{
  "rope_theta": 10000.0,
  "qk_norm": true,
  "bias": "none",
  "init_std_qkv": 0.018,
  "init_std_down": 0.0,
  "lr_head": 0.00426,
  "schedule": "wsd"
}
Each number is 128 + 32 x the weight over its row's rms, rounded and kept within 0 to 255. Layers, rows and columns count from 0. Numbers have three digits each. The size before them is the row's rms in percent of the matrix's.

# down: layer 8 MLP down (transposed), 1792x768, rms 0.0605, rows 886-903, columns 0-255
# gate: layer 8 MLP gate, 1792x768, rms 0.13, rows 887-904, columns 0-255
# up: layer 8 MLP up, 1792x768, rms 0.144, rows 887-904, columns 0-255
down886 099:125157108080177147092145122109084090062156110128113167091171064125195119076079086111122132059124168161125151118117166073117105167109151097113146109082147160146152140092077169151112132122145126158133139112157153161177172122115156110098189159082149153129142119102118113152082184135118176173172081138112150154135167084147099091106084184137146147080052138090122119081142118197084149143185076173108132122113134103097191090124129182175031095081135122145129115142114156127099133091099128109132112164139104120118108101107132156093078098158150096133149097104123086171149202160090130095174209120082158100136111207048173167143167135072187167144146047086129135147062086118140158116139173162163127085120109149136147149099178138146104145102075094124088130123091158095096136122136127
gate887 092:179112146092123097168173175118143128083183200164083139099078140107107145145118179137070115090162075180072070146138125126052110116131123147052169102126092165105119116142096110106128124085158133128153078146129111113137067105129089125146140105097127159122142172149098157126147153077100122193130162127127095135095146206109178145166133091118113099124099135138103110195089167136117127133160165159139119099161174120175080113113125165120159108115149136145148089112183139102124157124179093138159124150073087163150120141134165109093155120154128175169098069145138165147120115110165178093097086136123123031154147077125133123167129104103127109151134113183137084135124105102118118074130170137146106106092185131066104067096210079046159108168152143110121167123134145098142156080106124
up887 093:135132118069143128129166128140187101186120153108095151175125151101122143146135176134128154075127062125171125103143119136099108110199155098099118171139072147163151064159134137143103089142115174112171091170122179110092181102083108101161143164103160143124094116168121107118153092131127178149119168135133141132144090143128103205124120082139151115161155072164155126183121152136124084071151188089192116126122129162137099165174112178131175123109138148124119168141128143178162103198202159163145133134096116112151095179099196164115087116152031138165158113127165155134139092084151121146130156151132076144070133138100090130148133161117151124172089173109153089163119110117156124159117135141097121119139107115162103180188070097143114122151104148098102132187149088085135173123174135
down887 099:147141156140183147145144121084197136140196197118180154049153120197098124117110119121174121097122159138114129091138086146139206160130111144094131109058148101124061144109159118075166142117123123167082146057133075129150169141144147127110117122139140109154096117103103135139147119073097133174105115128163145131138115164073149155145191103100137097070144109083181071104167131170139088120178158082103115175155136103132109112127111171137150121121112144159107131148143104165091130125101166152115083159126152090057101175115103130132126128147143042090148166116109097093088172101097074066159099130109103113160202114077162164097071153115100126184119097151208140172150132117126187173081158107073121179102127171114132153070119149103144134100116111084079117088103121178137177097118097
gate888 104:166119085099134068106148121148123109141126100179127081140137128109146164125133103153148143134155111100138103101131080154078095153140153125163123100116126139091134087164073141159175094136166102123107141123108138129161073158138198150124127191163098090147111066092121132120081074132129146109118140108101110137116116161137125128136159097074092121109113092128056095136122095186118198078080070100175160123142129106140161112126171206216134151131178074092163093103170063134124090126175128142129141112137103105129099147124138108099124141111090138134187073125103189086077169169077124158128095135107125117155119145143086180153085129143133132146100125101160147133074058100156125125125146128116138119107186156193085119074103145103168140087122120154164151102103085109155118100112164
up888 110:116135124136162155155113176103127160143140202130133177148079110163056101100115087177102113174172110147133144150140134100129144114181105046132126102138145160163114139106133136107105149156106100110117109135078095123167118146123068183080081102123106134143069125103085144153162179119160086113128157158093168148181129115128078106141156128123146086170166133133122152122113129108145121158089152120109148101165155136150141164177096130180148155151109062157147154139116121052120146147140195153127094140112043134161127180093130112138144154126151168158093135114080160165132102147159141116131127174129115137125171136107120112114128109110126130167075049164124108137140190147127108090066140135171080073111104111156171100094145174176136102142125190162114086145122107085167092125142096
down888 113:124105107126133154154118135104072146191086170148142087170155100136110086127146149109186087152111176191103143136136161170112114129095203126097032097128085177063169127123141197137122156086157111146133163093138112099193122160112091109168104139161124125100161147106196138143171093093158087095168151104109140104126101103164104154103157165113098118143194108130154071189151121075108170086146165118095160164119134132176120119160101108071122119124134128115155166137122121145150081194160138141162122102152083109116128170130135146161120194105125103177118137104125105141143086057081128114192107151173146117107176120133075184055150127136138151130130121065120162099120068216128128086125123131130131158119145165110107122126118187114110125117136139126143125164201137088108152118156109
gate889 098:126165066165135120060105149189155095111116158070128137126110103072093141129158098070147120132147163116139165081111189062105120189144140122111138103055154092015171051115144137101165162197084174096103112146130111116084093148135033142096172162172121132192132133128133114113147202148130152155120136136067073107162121146076079144099127108081100152106121186140075065170143129134149154085130155129160099099098061138167147148128116105083134143226104150137128103108135106101084098130134122168121159101100164168120132136139084087186075101155121155167128167157175165161107139137147087124136140141175114121136108120125195161126153143088126132103145105114116122102116111106159038165093128092245213125137172192138181111114139138169137075109089089143143147129125169126113116130053174
up889 098:153133128160144148164099075118047113128130140076143163148121126110149139142156142135127085139126200119145112056059144082131200111088099108113074109138168114133122075054146123123132135127134164115139128142157117147093177110074148137119133184091066157124145113088135089082119126143147159123118124136143052134133129090151078129055145160118149085091128101127107145060142059138191129165131128097167150145129076141098136128117110167131112115143124122112096087190143104076104139133116162174130106118112116110164105127134142132135171078130147115084110078166139152146168167188134106161205122074137159168103177142166043135113170104196123190138191114142096091090132110076128124120075077111083096050166129082093132160166082113175159086120148172202055104130124158130184131096093101
down889 099:102176193122125103170122128095126089137114160110148113121157119138162107151109097156151095158081134156100153150073145162106156157118134150164188060117148099126154108158128131109161123199195070106130099070187114136110032155086081123078130168138094115153129118152157158151104142174138193139114205109098086117133094145106079069103151148107079104149147141070149129107150073111172117139187106109105116070144133106154123148133129153087109132156148130125137132086128103130115149149181107178110148108094134125153168089151149153167168134083090098088097179072147177156128119129120092145110103118135128116132148164137164153127153116088073124121113046090076128127131227162153163104136094089174133081171075127072100128149143105181142144162178124156119155152099141129091127084166107
gate890 101:070152128165095177168157136115138130157090071145146152136133102131127184143134135202122142167134112168168124134111178073123182118183126076169151157120141136115112083162126139117142181097142167065110154075200135189083104137157137148088092157135122126164186119107086099133069170148085148000137139092132156096129141142117158089089056157138138107130117210105098092136147189131110112137173088157123125109106106156120097084115197202109111154103136114107130134133118136092189151082097124096113169108119117127152115118145135121172172161133094112192091162131122141124110098116140153182123102072147129165092117100136197139126166150113145128065057163163106124118185169164107143171133151179135093138126127080132125148129160152106105095127150138119094151066176134134097122152112112
up890 100:139076119074133126175128103094153099161119136075124113137135160157092146104103149169144107124089096131114075101135139128117079105120166091131118142144072099153085120123067129143134116108122111155096110118155153185152147131156133167087060146155096181147068115113122138153073147116167077143139123149111111159155089142044126149140104104120081173126160077078152102148154138157110095159175131132122134118175129134101120209096096124143140133137171148159160103133126135156098086150108087130190147158129143141132149173197152123131107078119155199168157156104150120154133101087161174073140094093073104139079080175095163170098154117075170091088110129136116094169114092151084131181108040114136128151085178100169160143123097141072124078113155158097142168090165113112084107123174124
down890 100:115114093153091112109130098122130068139158124090173102124160120155179175101162075161128187134131122113092110089079124130160123145131064147094034105173132172122147115161127159180107166127150185139121158122149096096096130108150102138134087106104143120148093162154113187102130129140145170169132097149108197125108098108187138197144126127123110090083159042134165137145096182140185167126108141138152144102122148117173140146128150084149131101162119163105132118113112106074148123065155073155183110137133144149164173149112123181106122074104042192082092167045143121218141124151167163113140146084065126131162140177127156142151106106182075151147134169056139155140118174160142138188133124151169161168145132132116058171118180130158180098155102137141202109155102127125076142198137145
gate891 105:134117103105121159123144128142112183123167133109149171089145151085125124155097105138126224068163100143089106097136140067105142185088114071127180134111068108161160140099181099106116136147088100129139074127128137154123103173158152148147125116118132096134104149073060087015059122087141124117151135162129057119094115183127176182135166162105156166102106132124124099120119126139152180195147168141167151079105090165170128121099156154103115124079099111125157115143129120151142185165179178161103146072086073154096122103089104039126094148141140108104134162104131119115183161136071088106107144119149070143068141130170148187145082086143130180204118058095063169112135139091125132113157148114143048122185195117079112120095151164088127070083143146099131123097134137157106098186130133
up891 104:093140096115173080091087114169092134151136119106174164072070152121126132121136117096150128122110072139180099160188136131113124178111059164122064063150159130099131125107142150196123117051202121111134159120161199157063122147149090173102115172115209120117049122168150198163168087152140068090072189087165142176103150127128109166161119052182178119133114099158155142148103142089143123159119105128138143118173154126082147138112090147148131174134090083155147112153139193114118153139130118160122187160143101152125104067171158093162101080156176125144146148142097125111163143130202180096172078170137107089137070134110101119127121114137088151114102184158198117160137152132120142124094162152161138144195100120137129150131110127132131173079133098134136082140137108211062129124160147
down891 100:105127092128156120115145098187159100131133127125126121085119120079125150144134140099088100131190126110166103121112173095141116124153157115085098163182195124115132110121154121150146146126164103089167158109166138079106137111124100114125123160120162157124110088057164163181115135132124166118107178146165119173136062114112136167111125102163149119120130135150190100048124173104096075112150177149186153135097072141171068081212129099103095163161117098163079107190163180175137145110139161098053185104139150195175162098156164121157097111131122156145132157165113145079139127134178123190098090120081085146167099158111135147171159112137120166107112162088105129103151072171171086125123127126176181140178104092074166139119154146146164168130089150165187135090062079078113105176098130
gate892 112:099160126120137112124158149142148119121163135102079070127115143138141096132147150119221114152109149127150146187143163124152086155091140134133120094126083172163099147115119117095152115107178180116102089089180166111090094171116146168098091109123153146115142157153095127092103147136160144141093154094136135071149146183138162155153108132117199106124200160071102130124120124108101082102124075099140161166164134137093128094128136090140121133126113088141174136140130141080122095158146217166092168116091123136152144126120113087103123208164116153089191152122158139142149125060166151146122157099169148123165133140135129146160134115095105132072109150149136118185126085112106082138100105160178049137157111121118097158171113134158103123170145150138145068098149146167151094127140188
up892 109:127150123128121118133110123198141150101141130034106142161146141135166153152066095185194174128168140150121064177149125137127154171125182158152143138120146130150144099209122121042153130149178125124091153152108100138099169125106139166123111097149138188175127102158147098130132204141123113149100114154129169169183128095180180136132129135127148134179181165128112167105110135140109134139164125197080103121185103142166107057111090138134131135094145065138161138176109091168135204110103151189189149135147133092151134146146165140125136147153106148046197134148164127149150141111126165154104108063126171103085127184128090140107131065118128099104145089167154071122134108108098083069105126130173128117126074092170142079176143164133170088169145138149133170136120145185120154164118116
down892 110:106086103159114130157136102144136136123056063096100135074149207097176111094099135136141118057150119111129128149103174151161124086092159129199090113151081113139120095099145120094134120130134196157120108102062118143188177153156138099119154079104129088130171076124146115078133171125110134095138065136083142125162115103057100164124111183130146095154165198075102154134124155115161106098157120106154081180125133157095131084136108152129170134104113105143129135087118080188156112129019119137133151117090142156077122114176069145169129127112104178074122111142146158109131193142140109146085132068118119155086116095191157210097097130080108096092146132133111125125124185167141131107082072136149090116058170198194135114101086151204145106173108123139125191114148144194147061160166125
gate893 104:180149168057146152136149154188120118168154105142129120078091156160088122103151123112137138130183133094101138094165098090131172110113171179077102036103088105052104114091132156061155145161125100063160138111135173129130102112142093112122165167130037090074145142114134158155166142130162206098075115088108060137154142081157149090127155147125100146102115158117131130170125173129133098084166073118070148134137132085063120136145137151130116185131166119079192152113142160171176139187097174096139128135058116120077132123158133137153117097153152136133119093163201128074108123143195132149152126106083066179092170165119137153175152098158102142105158120164195160128093125144133142143067148074100192089106146153164152162119103146114155106155114112159180129136125180131138177187169115
up893 105:109146137169098108078110134114183104097110128171136121139097118113120076128128102085161150070145157144070157180153126095184199084056183113077086123149081144104110115132120150146123097063142165108113136109076155159113053096140064114075080183140111099164170097134107159055158125140064134109123150140092107112081101121116120189112096108163051103138132127116118197155101082157133160112178142172097083129120183174138094129139094156082162187158155072154075156139120139123146154141101141092172097130121105133095137111141135112207130137096165167113193148167127096059163057136175066109154165131099183091157168130141120153123169156187120159147111111127121146109108108096109125181147112150074156122046144143123109127074096159128104126147184174143183138113151166073081118113160123
down893 102:132120101110092136133133091140168155127171103055087078109149095074089181073128091102126168108100151170176120111148194145173123138116141058119158104103121208178143101091121162112103159154154157096138078134113112099123130145146149121167168144085117097149109179103134154123110111098111106100088113094126150146074179100069144134092134042135122185129150124160070086138122153096129124123143137124144093128072083108147138189149127182125105129175121127048124144138102146216105145130103175100088154155189140051141148177082134163110140134095127142140122098164109084050088159148086072124177167170125110085146104111116107177147146143129138090117169174089151144090096153117084133116155185125086100156155144114170139097131175136161170163059176062131160090163076155161073156142168170
gate894 096:122132112150137150104141110176106083071117099116157091109147151102103153148157127119103104102105103120130166122168111146128040114119119090072127150088160081070074140155057124166149051146136132178071057116133123149166172174142165087098084114140152117171149109164108166129169135162138170119097123131141123090149134161128080170127175097135071080186127150117060117132127093121137185104106102112121140144197132114070135144166213075147128194104065129082111144159070090106135123124187168187149136117120121103163166156105155092135138131081133099129154125183155098150131108105118130117160111157139089098093164101113150115196151095150056144154058131078130141072137178175111145152166106137142123090144067082100138116134178110128093101127064135123145072074185113198107120135130123
up894 097:153097080182156164135154113122142124134141112113160102142141138104195129132128118086122068129129182156183123111113139122156122102159121159159129142182128076148152132112139122068141131152155132144112108146105062116104148115096118159154138154043130140090109134115110119116150101106118195169108119094105155131147121139119044094124111217155158117162098137177162152088100143121157106155129146131146160109103117066078123159125152159197223132132168062194032098135180144083113131149126127157141136135167153156105113148064148136071137150115142132187148145118153087077106108105115145207089118174141090180201095097093067117131170110161145122112150075120171059125127162058149091153153070119091134078118136162117119190180099101140112173126138194141128115132103167101109137093190133
down894 100:168066180177098105188126044115172147096138177143143124075112197129125120161135187146126177127087139107166103148139090118107164108130144143159103170149078086109157152114153109132080075144127117128105128108139094179133118137161081140075093125119160150109099152117141077142147060104143086173137141086163100102137161153095161091144118147133145129140131188095140146209119091166126169127185146106138120149111101181161135150139073154142109145160210157098125064157110128181076170186118150131112173163119089151154148142132102165137069138115102090135102152138121162148122176078158122146123117169118095161104125133140073099077134229089159131136099158143102121135083067137131126127123169147182132107097102158204114107055114175132163124063154085159172084176162107113169128148119110
gate895 096:118123183118065151141134182152123099169118114116131150125144150046108125090190178159109221136137113082173150166185165136126081153149148127108118176157101167140105126102108092129154063187122165095200158136133123128136150178111118131098070118084186171104144210100110140090154159127089094058137058124145053182123095112104103175155078080128130127124131142109135173162081112139092138081110146133112149135139134123135089092111129152076142130141101131104084125158178116113142151127177170131129171158102134124102174118092098102132105118139163128089141150102111126084182120125130148124057140112126137137054100123171175089157144135132064099143098116126065104095178117096109135136108170110128089132098128137114139128122105172164123120080204137178135106105173094171182136139126094
up895 095:093085178151084126133158140116105086132096167170149144095195204093123164124143155127134163133087130077113182126148144145112086131145109128115147107148140107141111098127123127066112065086139183101090116097102151136151117127157122123129124175133106151035128149123097108171090127159164116138132146111088125142136133078124148096116124086097104051127100122131117128130113115126086124142140124155193086079109152093120085116135139066074097114090181130106103106115136164168112125112118121132115164159200168109172126101073178096070121132113089148111132156105106103186083048132153142140117105112079117155133120097113125108065151115177120152167131134092106135115141082166161081125183227082147125155126182134166121078171082085148137051089108152120084142077121129126105141097152080
down895 097:103109152145121159138120135124152145150181143120145135113149066138123127055146144128143136134117146141123140147098125149132146128151111182105172151128176109119131048074113159118154096151051116097136209106104102173103107159112190125160166113150091116104111103073133116155091145145170149107104173105159128121146112075128108144160128129117124128122138149145142104151129164185114184090155091159138141134131175173083147128133103066124147088191156153146088144152115205124140116134165159131103155080143146160101093144162117148094135111104104131168115101139175099114105087109133083094158124066136141086193183127164096118150095125178113087089078164155057102168123068137156137141112204160115107119123121097166044119123078127150145115145090089123157094129108140169141091124126117
gate896 099:131143097167082113160104092045161154115150140108124034147104149163095086136140129113130146154132123091132135107084112166161180116107117131164149151134119083087107076142063072131126147096060105170111134147127168141124124200154183080179168134164116130122119093082072209070115092129090111134158141136101139115122171184167127113105061083144101127129157135157103156104182136123075109082121125120126053149134089045107113078107128191087125115108145073134154107125145129112156159092170099166149100106140155097120111107125127111120153116089075149136183161123105090091174123122164125148148108117146067168134159183108181133189116108126082136138110094076114119126096100170105138144140143123080140127216125153099130100104171127118180096102156154127150161150159098086081167139075152
up896 096:095142104150089155091134134161130083114107138111149116182140145176132171142177157182170078142144104067175156150148050139144149124164120090103145125169155108150115191143068118143146116175110102153193098121080142129126127147194135108210135105129138073113160151137115133128123107109118160098109131128117116081146122133131087131139118128090107124213139138153038092129088102133089116073103131130118111136124089140092077093149171155073151122135109170134091102149116137081105190143119162115155101102036149109168115155140101092116137167143170247122138148205140068116084094148146147056135161127220131094103116110132175153151097131169065136169101123137144146141064144101110126132162062063117026133128107113093116087095166101128129109106167108113089118133147123166130091139140140
down896 100:161140125102183089085120154132111109142112081130095096147054114106159134086128075105146161175085149137155124114143139138120129127180099186106131115146132130121158116079102140109136124082069181082152202162137119123159159123154126130127099118168155109140167165128136110086034156095100147097120149141197139140157074118130082159130163166139092160161106092124129116112121103108115082167094129200096152165141170143064155162102171137062136051084113121084157071083134152217160165082142169139163082118112140111127109116105125106158156135127105138153158141151117131095119134120106126093062115087191128182137128160049085130085114100044100128134104086093138161137048136109179138135121134103143146116175168149098071058108099116112109129136079122122090085134148160163158090142141138
gate897 099:125093107104191104154103108077154119092060117159066155172132105120100077140138128109093104109155091081116184136158144089157081143106119092098115157119172107169153138149182083151109133131105122097124153106081132176122138076112181141099097105157089106140135146093127148128063151116172157082123090134102153218156161136148099131139149157153128093187143190119088125184164105148096106162123139117137195173097125155114192067106082151121132183092046118136171138132077189096186080039147151152064131148101162158110167071130104171133122086138148140136143072136202086154136117147077106190139152130116194129141125127137135115072166176102143123093131143158097140158153105097139110063106063110153131131124159110157126128134135120134103131083079086105169111086161104118109130117117095
up897 102:184133186166102132135138158139095130143183126105124091138159156176062115133128134134098179105113183192134106142125134172173133097133119059123171142170133114073144170143179182154109100117128115164174182158171168135116156165026153126107133123139067124144123114173173084101125147164111111170119128182139147107120144116065188077177075207125150104151187134146145107133068147092103137119120114116122162081134117157147129130165045141181119136128134153184166146122108094132126113142164190146132128109116126103198099113150118126178129087119132107146187199131111097119144149118101111064178119152071112163094124118140135079177127086160135152206089193168160155086149157131136104149120157193109145103168204056106145072121203156139111136138096079084070125130178141107196168073144092
down897 100:183125049173088156088104138111091151085127157101118145130148122115213106055122111171158135092118111137138152085126114138162118170132142115178094132111178177150184091190139075126115150139151094133109149113145108134120138113110105078137176162076149164146156119152114169161113096147107107172098095154164150116131161125154174080125133080098168178181055109095172120140127168133135083165113115128146156128092084190109111103149140097156117142128079164129123128154122154121183088152149107136097134137226112172161129190130124162099162133096149159175102169103139187105115094142147128146155138139087180133126132081138144171111140057143188109177138186072181080109132175179102047101085142137126168136020098115186096069178142161097159112115064110156109128111149123103164157078181137
gate898 107:138137097160139107090071131222157077101083105138108098081144126109133122136140169091130135087102075107124147135126140117145116119154153153133136139148139130101085146155099094130169176089175147107103119124150146104165163100132123139097086153097136154141140146155159151192108100084176148121081109093136134154126144126103125176124125152130137178140085125103143110132139150153166143143089122108180105127104113099113136130131107127094097151122086111101108200102134170152161070155138190060098159119165132155169124080107160143132134071161094086116155059123101085131183125068123119175095162149077090135143187133152129142120049138137127146114145159062080135091076134096150157106140140070179091146166142095118120167109177086130080106078129109128101167089075111117129192126131160
up898 108:137120087090072111101116092114203133124124105074109193173135144125168136121114126116160110136069105126126131122094106149160118159161117144130063073118164130187106206117120141090148123122091095098087138187158156116147110185164143027106136120122124126106121152146135078118119133112109101109107139133161149124095134076127125039128181199075100096144145141150147139179094052075098067086176187112118097120142079155130097107150103125155123073100119139098117122144091127136049161181088130112114126130139129142140148089148138171176134117078121230136159134140143141117156115102132129115178143078130108151079212138135150139109111159100118139128140081126166171154160069174111187091079158132132212073116110156132121132143000172089150130127178111139181150185164153132132112134149161
down898 102:138176105139152120098148124085131105107121103160144137067168113099132160179117132107088113176120137090128192082110096128126075152121099148151124111143148138187108135167147094160176093111110188111087133109203104170077117140123106100089066107167148137117101141140158167161091100124120175162090104187134097124123132107150112102185119231129137120110142161184126143129168176133157128136146140101089144200112188109159175163150111192089138130150111102148065126130141081125131114141085096154099105165152117179122159114112110151187136098145126119143105094138135122136164131111101151138105093126080109132132103132139118082108157090141146124155147146085158123134122072162142160142125131082165115121134131097182046209188115170128115115159150127116130109121130125133130161132100125
gate899 102:091103176120145160194163119153129123150098227157091108119153115094135117096142120101151086180183154115156109124090101149093129135144135114085143103113131126145169120102118087147080123138171107153094088166145170209172106112168129093164078157195129157105195111116089145114088115096147152159114106132150095095181077140080157161121095129162091129127127129096118113083137114160133122174127134114082103103109122088093149135169155073140127130133116137061127118141155119115133132126166185082104087143109176115188168117135163114149111110192165168176158118130162149131048126207143163119127192147162112092092141118201119185098118137112124132162120124147126172132088149142094104105141137113172157161121182161149114152118103151148119102084050149042146160097130073114078131134133212
up899 101:114128113123083079154089172128188174164113135176181165149100136145170139108071115125151113108153163149142172144076084121108117172113144152135169121151138169096130153095143103151152101152056171082137129112149150086169125146119165187045130125117110114148185163118132110156155164168140104162162080146141122123147111116129150070126106144131143180086115146143081113108074151131151155194173050143121148138116101093168119136127116103121159096164118157079130116107141160169135111157152108169105146067105104158151200073144132156128155111100122065127192070103126087065089161177128099143172123120151096085139132114117149087088143163120093109179177114130131136123116134132200107129154132148183104096136155051109114167106108118106095125134104124126130127143133152100137178121159115
down899 103:096140163187130198150096144138160085146118143124128136138127147190129100141108119092156114181088162095134117116133131169149108188057101131153109158130157106156113179133084175157135171108132143148080123080124083124172200130131015124146202139168140102105130156154126196142084158142156141116119137131136209148101088160146136163135069125028216166107113105134181208113155133159122099144117099135114149125122137133143160130110084145133186181094122091112149113114146147099153113112142080149131152107128129157081176071131142092136073110095138116142122086137117178117125166095117136096120161132171153137206160132162116177097147145119152125085184100163162098112137080119151086119159157124145145154143153092092089120056129137174108059179122144146178102101132108142139125122095113
gate900 097:157089169104176134140119155120149171164170095099093132110137128122155154146136126083116139191124146162120150111101136102163094139137082163168180149178138153230151147177116170127135130148137135074118123097143072114074131120051136105149156177103063075167113141102120101199079111122146147115117135129133069138179123165121134141077188121130105135133180115127118163072115119148100102066126096194104104139148119123153103156123095152108109144130158091089097141129077111180127087117138117115127110135159128084176146149142166152162081093141158156112150151119059087109152161092181114119124131138144152169038124081134120170127164142113092108114116171135153127168084139179066090156149174077165112144147119137112102134074086113045114082066208070088096126050165102089155114142160143
up900 098:142111147105145077045091099094132157137161196146128145081126160142185164165113090121131120120130126117139153143185175131126153113137184144097146145170147092088136092166144097098165094172117105106109096124098140131088104165067114110135115150099133110121129096148124163131102175091145125131172108111098065139128081138113147106131103068074123099087161125107121117071176128146153130126155173108122068087090169091171195160140146096149125114154193070101154158104115149145153084085084110111108127153155120163142142132088079133099112142084126105176093146150137097148042165097127222143119152166072117124073122036074149109106147142116179052153099181136159088136119109124123121127152105126154172126159115120120170116124125116040110159047116147165154083201091134129215156102153161
down900 100:149111154063144093153081078163073143075255144103152197154142136061107179099138145147101133056164125138112149121147093156096171145127145120139052124151148151164138069129112116150143080101079159149084109154080057154137141143159124116169151079096130130122131097104176099103164104164157136100092194120148131107143134109139113141144136158104116129159125061101119102143070155111169153122194124145135148110079133112166122089133125084126131124162114086068174204148120132077061117132097179091062132154093094122124159125107123123082109119113107043071151165114158157144169140133187152058145182125127099165173114119137133168159053136174154148095145132166129158135129080116124255127118084138114029155135114084078085120123093105140211080101112066155148087158135145159074133111113100
gate901 104:139124126106147191152088087122107106089107103105107136121134179128073095091171157188088096135109150203111122097148110144103108065104119147113158158122164085127167131157153158144192135061135098081117114151114104128143171158182109160127168109112181133140131081075109091128095096104147035113137126119142134143137137092073121124171062176157077083199124104102166159089164153138173102130168102104130110087117169172078140109112143175148143147163147146141197162179130110171138157116092144142128159082175193093119126134117109154144146133126133111208171115147135076112152144183145118127091138125079100146127122127131144103148084143163140153144094179099155167170150155133136170144098116115111166098127102066025148148131118118118142185179154117104157147115131119083036162168191152
up901 098:125166110113130193102154100077163077090148074088108109122095106162099174143104119139128157162164123122148153045178148162143149089138099152138154180080160126096138179074153092126095098127103163169122103192134091128147151108123113123163121126168126153077090081120103154081156131154109102077093100145122142132143151136112146107118118169072080118130103123128143137134148151151164129163141152184111202080194150160158132113147195158157148147123175099082170157100140082113109151124149113164093142121095108156139131138136055128065117130153095119101070108137155112148135169186193172140162065212081172125155127112163092150158139091101145155132115141147141140133081102159162177105104093175085139121146150071050069027187103178180158112118209147146120131143084114147081123091153097
down901 098:147159122108135151113101166116129105142128106089191121104129126207137141121087193109135136121152138117162128149143125140129140137117145068070150127129123136110177177120131097152055054121103175121134179192067099119164163142094098123139140110113130121066161085151148106115081145157166135140158109117141129125184129165145159137169112161131106081095123132195112131142153129114138109162132129173090083075098111145162091142110134132109159157140116144109181169119149125107153159185114102159117118139158093105145084127098106144066128133154138135094133168169099148148138116107176155083195109126130110120163187152190129161129114159110084068190119102177084139101103195151152139129132077131195169168140086144200149135099123090140130073146139123122111101145112103122039162071161110
gate902 107:132122094092177134144181106179096095142111101174115184102170142174142169128095141119112147119106115151123147164172111209129095110169143169147117133113115045113143135136063109146109103164134170115125154199127122084133063128112109116114121116124159193122128129149160143089095159083110155162094101091212113119121087116160089188132155186115107155115127082211110164137157099143133159117135147158075135098123095146129107084114132098136086099113122106165098153116211138133170100101082136159133152040111147148145119121098076108138092110154085112134086147091177244067183152161169149122096149138210077125149097096092163137147125106128127098133159161109152141132076116160135145094141118142146123141112093128139125200110101141184171080112162217113198170151087154091165064134137120
up902 105:149142170135154133090144107133095177157205149161140126101120124082135132178143151148161161142135132178088110107104178121171087155143157103138113107177158127165141081151143142079167128140171082115193114187123136147140137141185153159101183127140120131137144117130078153077127189165148152097130182147067115046120116183128173113133131128135120063151139109126101120121113126125101187129109109061153125139090139096146182153156062165163173127147128117096155110088128101104126141087177091106118131130157133113112131161143117151126114116098103161107174167140123074153125083093132151144095155149067153172131122104158122044063113187162087140178147074129125186112111094135165102106110120093114105124157124098088117122155081111164070084091135142119136088169137118176158119118184119
down902 100:164061118102132078127135153152137089090183193127138095155145138148123043175138157174204157103096129176133214088135145165143131165122132133151097035139120104124100119160096160066193064148124125121145123123153111163115100170141186108098147121104121108150116094215166112062129069099103096135105136145128125150128115115151129143146181094163098117073141113199156149112127050169122113143139105109142099104136128154090208109134132134123112096127138187156094095165091079146124128060162018069151110078179111163104112098125107106126132069113145138158123122096160111118124063132155119187117089094125106094142162159161149175143104051109110026125118119074053130138146082174166178160151148108107138077135170165144140107143056191132125156086102104147118123106172146088119096110097072
gate903 099:139115127150110116140176175158101166121109080187152102162099162104115127150172152070133112125141072160124123052185130101121075169177147087120128112132157073114103142116080199074105081124122158069152122118142197137131103181177197122087150158164136165165145158113098096105191158108100117140118145162141144133112142068081140115144154112114145103086125129165106138083122143132079143130127166156131126100190139140135119135189094147127122153171107102157133174088095123100087067180137106150122114182121179072138139127213136087143061181110179153141163155069085146145131132107059070155172145163133135170126095099132094139113140140102111149131111172142149146108156100104126120139128126160131142142048093112119134125147141075077123098161067144144128084092178236161154150148161145
up903 099:127125190083070141090103101104132122064147184116123123169117125103136150145146096128145162169105147122082103138102139078164127098175072145131141146109184127150187114109124091151148129138137121147108112147145148099123083104121108153143088120139127107110161165145141168126108085177133181134133103082176146172141091164193141165143116134108106112129092155155170175117178115100129117108140090160074096079129135109146213145154150134101137166134160103138085124142171129161147102097150152117136085081052121144170174164076141101139188138065144112111140106157170117102096107153090172151112075185138135076100100159138182063121122110145147104138203094062113155132149122112117101159121120133110145192146125172097165198181123187166112160157107142088157137111139148113117136159143173
down903 095:117165164148088168089070081087176114072155108112121180123159101135184089127128090171182164095146081105139080163103168150171095128185141154162124170131129129127137138084115109114122090091116161122125156141146126135147118116120059133173140133098145093175169155161116082121118179119162091145138131140124115132147190088125176169136111143142116062138136178096138113098167177120159079074163136146103105078078092160116095148099086130064140104159092122141139108119150082153166132128181131117096061065112082137169150134038110201124164098131142129171126115184141124086117111086153106130111105132122156060142129128146109114130096117172184108116174094115123153131118137118122163205114070150131110152103110138138127150125166153139100116102138147082158153133121135149116142138112135
gate904 100:144184092176132177153184130154176136127121163106162153118136065116110081144119129148132106152144109207134146160096172168155142143059111123139160096151136115136145094161125157102152094098126156172130104094122111186180128154169090141135098116155152188123099185158119092070083146116140159052188130127139162125094088167124170124124150146143152126104122095090092089079159111123114081084134130082126153168121127148079066075090106155152107154113108170092113114097136158100138136178114105136144067103148108198129126137149124154194123090161176114152193043076112103122081121125141098124084138113149102152157081134141148114149153147102105102114095114149123185191130166162185146147122112131212122134121185145076128142126156136043113124126148132162107115134123195158161092117113199
up904 095:135126096154129142088168134186132137110144098105098154116110084171093099155121170096118143134152091090119119162112073094172150212086102156136166123146132106117116164124125120175112086168113065084125187121156113193092133096141145113131182148133195170153147142160086181124098120149135115158146115124134138113161147120126212137162112164144138130170098145180203112128131124134099034168083124219117100133072145145132085185117133128091150114118085152098097180122174182077148135105056154113128104190116109130154198127133124114119119099102126140108143123109111110138122169122118118147074089157126115174122180161118185125112113072100101130155145137142076162123104139099168141185084110157172171127121131140152125084169134153137142067159119193106098170125111128118123148192108111